config.yaml
n_layer: 13
n_kv_head: 11
activation: "swiglu"
norm: "rmsnorm"
norm_eps: 1e-05
positions: "rope"
init: "normal"
optimizer: "muon_variant"
lr: 0.011
lr_mult_up: 1.03
Each number is 128 + 24 x the weight over its row's rms, rounded and kept within 0 to 255. Layers, rows and columns count from 0. Numbers have three digits each. The size before them is the row's rms in percent of the matrix's.

# layer 8 MLP gate, 1856x704, rms 0.11, rows 821-854, columns 576-639
097:103120108106124102144094121128160127148127138139087112175120158138151119130085113153083121117135157175127147166090119154111150131113120138127133101133105181125146156115124185126145103166163117
103:164168116128097162140107138079113129089136138140110128099138168158102166151135117093125128112132143144104081109124124086122133157109111118138143086107119152136096123139130114119154094100132148
101:130144069125119128101091161107151103100147125144125118129134107112145139168143107108173117121121179098122121097078092166113109074126128127131098040192134116190140145132141143168114127107102104
098:103107130127101124180147119154126111129106122132132142140147071116127141137111144144134142139151117127117117115142163139137091102118125144135105151132093121118130134099158102129105134104151137
097:153118161168121124113153110113162117136111129114133109123178150130148131127159124148110153121109140142140117157091156142158113107093143129079131098130108141122126103117156101147105130102139172
100:178101136135127111111119086123108105158160150102149130119113132132085151164133108122106152135145129145107156162091143120143157150118133109139164131140135144128134154050101139135112148121113159
101:141097122115114164134137136113172162101122149102128176094130180150132130168127114105120134135114134130140122114125164115101088114120120125133106148146112113122113105111107133124108118171071122
098:159138110119084116118136116176144132129129119120135141121094110128162140143132170141172149073162112132092133120180113133108134128129121171169116131081099122103135103133158126117130148133127142
099:127092111128116145123120102115121136119157139084158136110131111113122123101126098123133121121146142143165099145122132135124061142118142145130185147155121171131139148183108127173165160106104103
091:137102132153107110148125118100119093115109175126142161130107110141135159116137134130156147155174068160083146124107120146142096120149148144117119176114105112116152127147109090111114121127143094
103:144153109127109145127182121105162144126099163144144134085110149122120077060112139141170117080131155080145129117148155120083157106108146137121124135135151124104126109089119106141159148128128188
100:131133135145136148098108127140111141144108138162176096132125171084141157126155114142133126125138123125126166159144112148140096136120157151167101083157088123144146126111121165141150102122158127
096:101136105123096110133077069144115146108170153131125132140103129130110120062153128130155139118094131149135073125165162115123139134122122136157143107184121098120107122106095130073094119124121116
098:135116120115150131136135088127133131102145122095128104136129104135155121103119179137106151114114148073101141108155116084150131145077090077172144119088105164139162128093132173121129123135113169
102:153134125146151170130149090153161135113140136139142163153114124098114110138112158124162114162107105110131147126097125125170138118093098119082182118147119126130131110145157126151110122128084127
100:120128118205165117116096125097117120122115120168098134123138112120089126134087153126160119111157132163106116123115092158130136118135128127092145154144098125143140118169116131120117147147143122
099:103138101098164135161129152134140125141078100152104111146099133149074144159112130161120125148154162089129135127115157143130131127124132132135180124158088160095159124182143142106125123113143118
099:150119170119154185121135127130120113118084119113105124153117070126115137154121130120138119125128136118111137137116167082113162104165135147116132139088136165142096087151140149152132104119129131
103:111128105138135155132127138097166089146147103182160104136111134099138124142083177118139109160146153094150108191075126169139143151091143114095125128130081175170082104104107154120153121158151112
102:137191111110145187115122145131103117109108113112131134132127098115121152145112161110127169139119143099113095106142175141100133139097112137126116162128139147135162118134146113128165137160107137
098:164081120149159125134189128166132163167114151097150133112125107105146105148167147178138109127095104103160156138115115129118173095143113111114157109136135134140088119145116149139152147151165156
102:103094099135107121148119072153119101099141123132139187087110120137099135141091126171106127104060154114138113142156118142129141114086152101106153138091099163133136129104118141133116135081108146
098:144141138097136139161132143114121090118134108091117155125146134127164117144122137125122114142099134124153102121132102137185078134127130133094108113137091133154141174110130166110106158131179160
097:129110082166130136148169128114122101097090092126099133145133121147131135150117140091121128132121146164125091093116128113129124119160128117143135104130112136108112134121103154170132124127111087
100:133123070137120131110152127122126141077101099137044119162106109168092138131121109099118109160099126098164117114092133183103118117097122115107135106125119090123107157131181139148148162110116146
104:119177145165108094148125094131155153082090122145122149155147159143133137101145087149163107105138132124143137113154102097111155140117100136081116142102121150095165135163128139123143122126131107
108:097123158100139125118173142133128132099139121128161154200088140084104131134137108125137125100126127075151083102136148107114137094154167150116127136104117120107117130117128132085119127153122121
095:151119115109091144112112110117139092140073146143146096133100191135107108116104106128131126115119123103172116131117168102151126128135149152089144132108173161144149115132088112128165147170093179
098:132126136117115144103082153122129100149106083105127121172125092145144123119127131142147134148122156140164122183149107118128111108103161131150125141162153128093147154141106108148114135110156123
096:134135148118127122118146162145132119158120130142154159132115123124144140127130140131085118111104157167131125102103132128119111127131134141145133132137160155097175157126077155150155196141104110
098:163106122109164152099110101131135130102105109141129138089100171126158114167117136104092178118123143130148175138122146162103132129130116076126093131124068154095138146129137165159133127102096152
101:165130138137143136099133169102090157166136145126135135134112109147180125137111117115130095124133150115130086077114125110145129134114142145148141123125139135133142137145153128120142128122103107
102:129117086133118129143134096158128090133122109168110129111125087147093097170071135123139127134133106136128137130107126145114157187110133159102152154110165133117129082125154093159133108156114153
102:143140141182128162143118161138117154121164108116119118126096125134104123104128130136128085131091096097130103147152152148101136145110097066113128137118090178087162101102176100086101124140146151
# layer 8 MLP up, 1856x704, rms 0.118, rows 821-853, columns 576-639
096:107141114129147078148157138082127112178112124119139117132143163104118137119131141140142107150132134139110166112100125155135157175130109143091126131160122109135116128128089136090128112111073113
099:109153085131146101093113083082127091119129129143097104108139084124140159130111088110105110091147153164123110130134102146112128115131140149118103152119129127128176125111098104084160126136100159
102:142134144130097085114095103117144119135097074170122122111107182132129139111135176165103097156129126122139140149158096129116121105126112092116123117124128106152152143156121149137135117135135130
096:127101137121099106129083145122102113129089129143140176115144170139124137123086133096123118132101169152139137107166082116142150112165136156126135144133138133113155110104145123165130145114118119
094:108117121100120125110153142138123120117100141148127153113126150156115143162137116148130137158156104135138111139133124097125087125175113103073152175159095161104062172069155106114138127110112125
099:118085135128162127126117149135077154112120131131130120106124110175133160127160085096158127127124115106115132118085150126127155099120155101046129152158106131114094109114117110171110109134097160
100:133130134165125117139119125104141074081104125159090126113114120122098128127187144159106143140099157149039109147179137139128117122098151147114155139104066125132144112191118091102139094120138142
101:142115157113115124111138146119156108133155147148126125138117123101114114149125097167085165130126130117125132149082090131129163119130143128057119157117138126150167155111159170115127165095135121
099:117114111159133148104076118119146098139115176114092121142176142129150146113120138191160156121118106105092133114134147126122148097104086146126134106122077158116153091126118128137060116111106093
093:142169082180123109112121117125104135115128114116088139127115137112118141113110120123153132124175129139107134151127166170142162145101138147089088153162104159147143126129156087122144138123151164
101:137098101141126140131163117096156163107094152125106139114103138141140151134132172148157088120139122099120159180122118110134119095086141097135124129127122146080122151088107135139144178121112112
099:140129119120105114134158109156183166096110121116130120093115108150100129126134092137111105129120116124127092089153129117159125142139165123165149102120115105142146144144150109099157118133106123
093:151157138154132126079130138118136116110148101181132121138130124117106140135108119109133143154069163137116140132136124121137121136128141113077144132138098181132110118136084139102137116125137130
098:151121066163160121162115100115135097121110116133110164142122108137177173120160123120164150152116158129124110100107161139139157189153125119135134122130140123086143111105144080150114160144129124
101:078123127106142144148121088137140144150157177130160133082129114167142170107080116152140131136134107116170129149121170108115169098127126163096165090107127129149114121105104129171111094159137176
102:183136097122120109102136102103131162145131136146132130161152127155114181181132130132111128131127149151124117172117082105132127140132147128096135122147137122117115132116139155128118123116141105
104:153106144113132137115136138142140092124096192155120124108121147112173118122137105097106131110113086048117111135157135124125083140095119108140127120121149141131120118120112110150089140162154171
100:105109109132116124103113140125096144158125136115123119105111127110134112154132158126109118135138116132107182146117099140157083150150089066070107140138135106152087093143120142100137131138101140
102:104119086149060115101160130126140152087142089139083108152134164161140128137125127124161132099128115088131153143136126122149099136102106154109103126139142098100141114155125095182135176031086144
101:122140115085137130185122137096131121092162098149127093135125143114116180092077094125135168101134109141165162067152120170136167097180094121147163121128139183148143132116131154142114157144169149
101:135058144111141144159120187145103112159164108148128171183145122126127128109161149135161160147155116160089127104137161137114124106176142137138177143132067121135151140139118159154153143117146122
107:106131120124129137103127136101136154152158109114146111106096127124103115115141142117127133155130123133108146139091141125106163104120181121134134113114141094129134130171153166119152131130148113
103:168156147098102150116102140148124171122196114105149102110129128076107142118114115136171124121148094160135163143143128119089138152130133152108097130145141126136121146077119156135111096129099154
099:118076158163134129140129163154107148162127125137108146131108107147137164149162132121121091116136131096124156137112127155125145138109153122103153149118151112155137114195131128143162105178144182
103:131129120151143167099125151121124084117148108141124058109108092208140117111141120123146125204131153145120165124187145091135131113089131137153142160141095137135113135150168137108133151046104162
104:118125123122162143159144189104113152109142111172147099068134136102147147113133128153088138149132090132110135125127137120117163139168125130147128131113091099138152117095152071160109108137108118
109:104120096170122180102162104150165141074128118118146195101131125129132146194118144089096111155119121092150143116142135174092078088118113114118130148118092106129122148140118157100116142105144101
098:153130115185118146086126114133105137116143087168125132131148113144122152114102039090115111135109124152147146134122185121071186107149147122120134131127098129102088157127126141159159124090188114
102:131152196168130138130145139108118145153139191102117143174123129105148100096154106135093153148123154135163131114155129120138140167094155114135124122091121128145147154132159131115139148103158168
095:170073114159144119103144168155119166138132193104165159121128109125136145116134096124117097130146133114132132141120175131133127119124109112110123145097148080121082136135105126126163084114098102
098:136141139115160108104119096138113067082131085104126130118156125141154130105140105108163143104136098100134133170102113144150115109147120145138153151123098114119135129154130148156128133093141106
097:080144107117116138137134133136123151131124154082142115136095131127139147138132137170102137114109128133104141088100132070136144117110111121099189124137088149089116134134132116079111128148148123
101:143102130149135158083102092112133131127126127068117134108136120119170111118152179135078175157112144085147140138134135107111117122131142115124165144106115145131132109167132163125108109133164157
# layer 8 MLP down (transposed), 1856x704, rms 0.0807, rows 821-853, columns 576-639
097:094121112148115081084119150117078130140125120122116130106134105120130129063140122149113137142102122155157146171116135134127128162107118163134171141126120156139120163132124131084114085147149105
101:146125147127112090112116125108101084151102174091126160161103120122123159114094131130154116152133128150126092150127123108150116134159131122140121121111093092121131141146149126136159091126112141
100:142096152132137171117139130130078159159087130130158135146102123130144137132131109110068154099069147094148131125150143097165107140084073160119117157138124103112136119116092144108142110086136113
096:150101096126146120119142143154104164111179125160105137142142087124078100119108157144124108151140107126127103138105156141140135100138151112124105143183145137141125121140115087133124130125148097
097:122127147078086091167065138152097111136129132139142069111120109085151134129117132145104125123151116152150150121141131158123132092152095154129122095152144151115173107164129139162133145137142120
099:108093139158132122061115159114136117129133137094094111135146127115092125143127120100142116156153122117121101177130141146144151156090111091187136140109129103157156153073097113156173109149112142
099:125186168126135137143110117125115126103144143122149088137151105097193101142181132137136122127152128117133104103141103116118104138136117141122134169121110123114075119145161080122095113109119110
098:120131119133121116142130133125118124130134099117114137125095133134134124142107117134110133151144173117159148135108170090119106143145097101123158139107170147096114119080135109143092126137127120
098:143171102132133118141176134123176106141163155118108148099108119096106116107117139133151127138151117152106102158090146101128100138111130154097088129145120102116135109129098068124159124129149147
096:146126173138146118122047114084150169118136178123127149102131126110180151122148132096112126136128137174111121130088118091121102120094140133134076109107165146136127160140081167128132113116146104
103:123099141123095133132137118091130149133099128177113126122141113130118126128122148218159091130118134082151134164114153132130117124156151117156137087118106135109153117052139176116144095125073165
098:132156096135083106117148134163115120098121145162144151135112149152148108112124112126129142115074095095136134146132101119100160141102093130126126148153123146171131161129146132159096125113125131
097:121099119148147150133117134104148141106150117086128125133096122131132150109133135160085135153152076134126163108132166093122153138122130154142093109153147091098097121125124098129123140126134148
096:103115095134138150099124104101109118106177102144158175146117093120154142128120121077138103165155143117131123132143156120126152144132123114106151122103129129096163126129140100129136096132125097
100:091085140129112159119107144168131173179132161126116089126178175132135115136147174083133123135110107121112124157106107161111132114101143112134187094121105152152111151120144125096129150118117144
100:121122142094172170156168141147128145128129136135127116127138130091147170153128170092121131078181125093127164127106141131145109176109108105142162150126135125142126123127132135163144120118166094
100:125130087150123153157165121157123123115150115104066134137082104095148120109146123112155132126131119132103083123072114149159141131129155103079148126113144071116089151100148123152167165097098129
103:158140135108159120149145105151187114101204143133078153122117114108092101120125129160112102074089107134114129117130084125107099159138157182148108135120178114164174149143139099127129137153151138
100:136150151112109161091137104126168106135128124158095141124125098132162134124138105142135140094113149145157124184120130161156106152107102157111116123138101154110114086153108099143127144140139130
102:124106102139102157099128104151110100142173139118151139134156140096127136105096132159165125139129161137130124113168125139198113169119114130137153143112124119114180123084175161135092144131099099
101:160091115130095139126124088112110116119135143139142134158147124106092100058135116143129177104159119107139147141108140160149128144175135126138107123186083129132134105143098122119127109140120074
105:104168122161178122111107124171111092128125121154106121106084138133100130152106147096136104161113116131161154091106139115100121140149164144135150109119136147121077146147183133100117110136122133
101:162103146152149122116112152118084131153093116101142136141143143144127136102148130150111120127119147117112096165114121128143129087103174111073138098129155114156128128082128113093124119123095110
101:143144119119175164124077151124120148153172145121121123129131128153129132107161122113176106135158118104177129169136095111136067142165146136122194177110137111155164106157154115126141131103114132
102:119146145142111136091078111120145104090148116114131155150084105129137127141107157109123116120102172137110079161141146113120116159074132115159137171145131090113097110129138102144161130085133145
100:156153136174132111141155138126114122178083120160136115092117104119139153116139084145099151133147168144116129153094091116118117123136154121114146129163131110126117142084144122089122144112128106
107:149055160081103153129147137149135121147159083142133156148152131189125153124162161101078126112068109129162109155132148136111161131138163147157118087097136148149139158168108077105106141104145137
097:151135097139113117090147104150145135144180161136087114116115128154169141122135123118082112114130135136160120115155155141096130134133140101144125127144118098104153128076099151108101114136108127
103:142096100104119149157144131105092111134118111137066137092096126135160076172118150101107096136105165169098116124155144106108104116130165085125140110143159139132137119086118146146157124104129152
095:071149088126148124106118103108150156147121108108103096157132103101102105123124143105087137127152125096148135077116143116146127108114153120124129112104126098128144107165098140145114124118123126
101:132135148149133141134099106130104149115119169103132133151163153147148128118077125155132154099112104145111157122175132180112140104121112094139132143150118157136145125067108132116140159158128116
098:149171106100152160120127134131095126114119078130121135104191129108154138106188115159127136075111148131116125164178116124168114160153120131138130157123114120122143170069111131095142126124148130
102:165112115136092127123143145104077157142120111121108146111137154144136134123160133132105100135131141092144136103126098124078085065127122150133137133140082129109146151130083123147093142124121113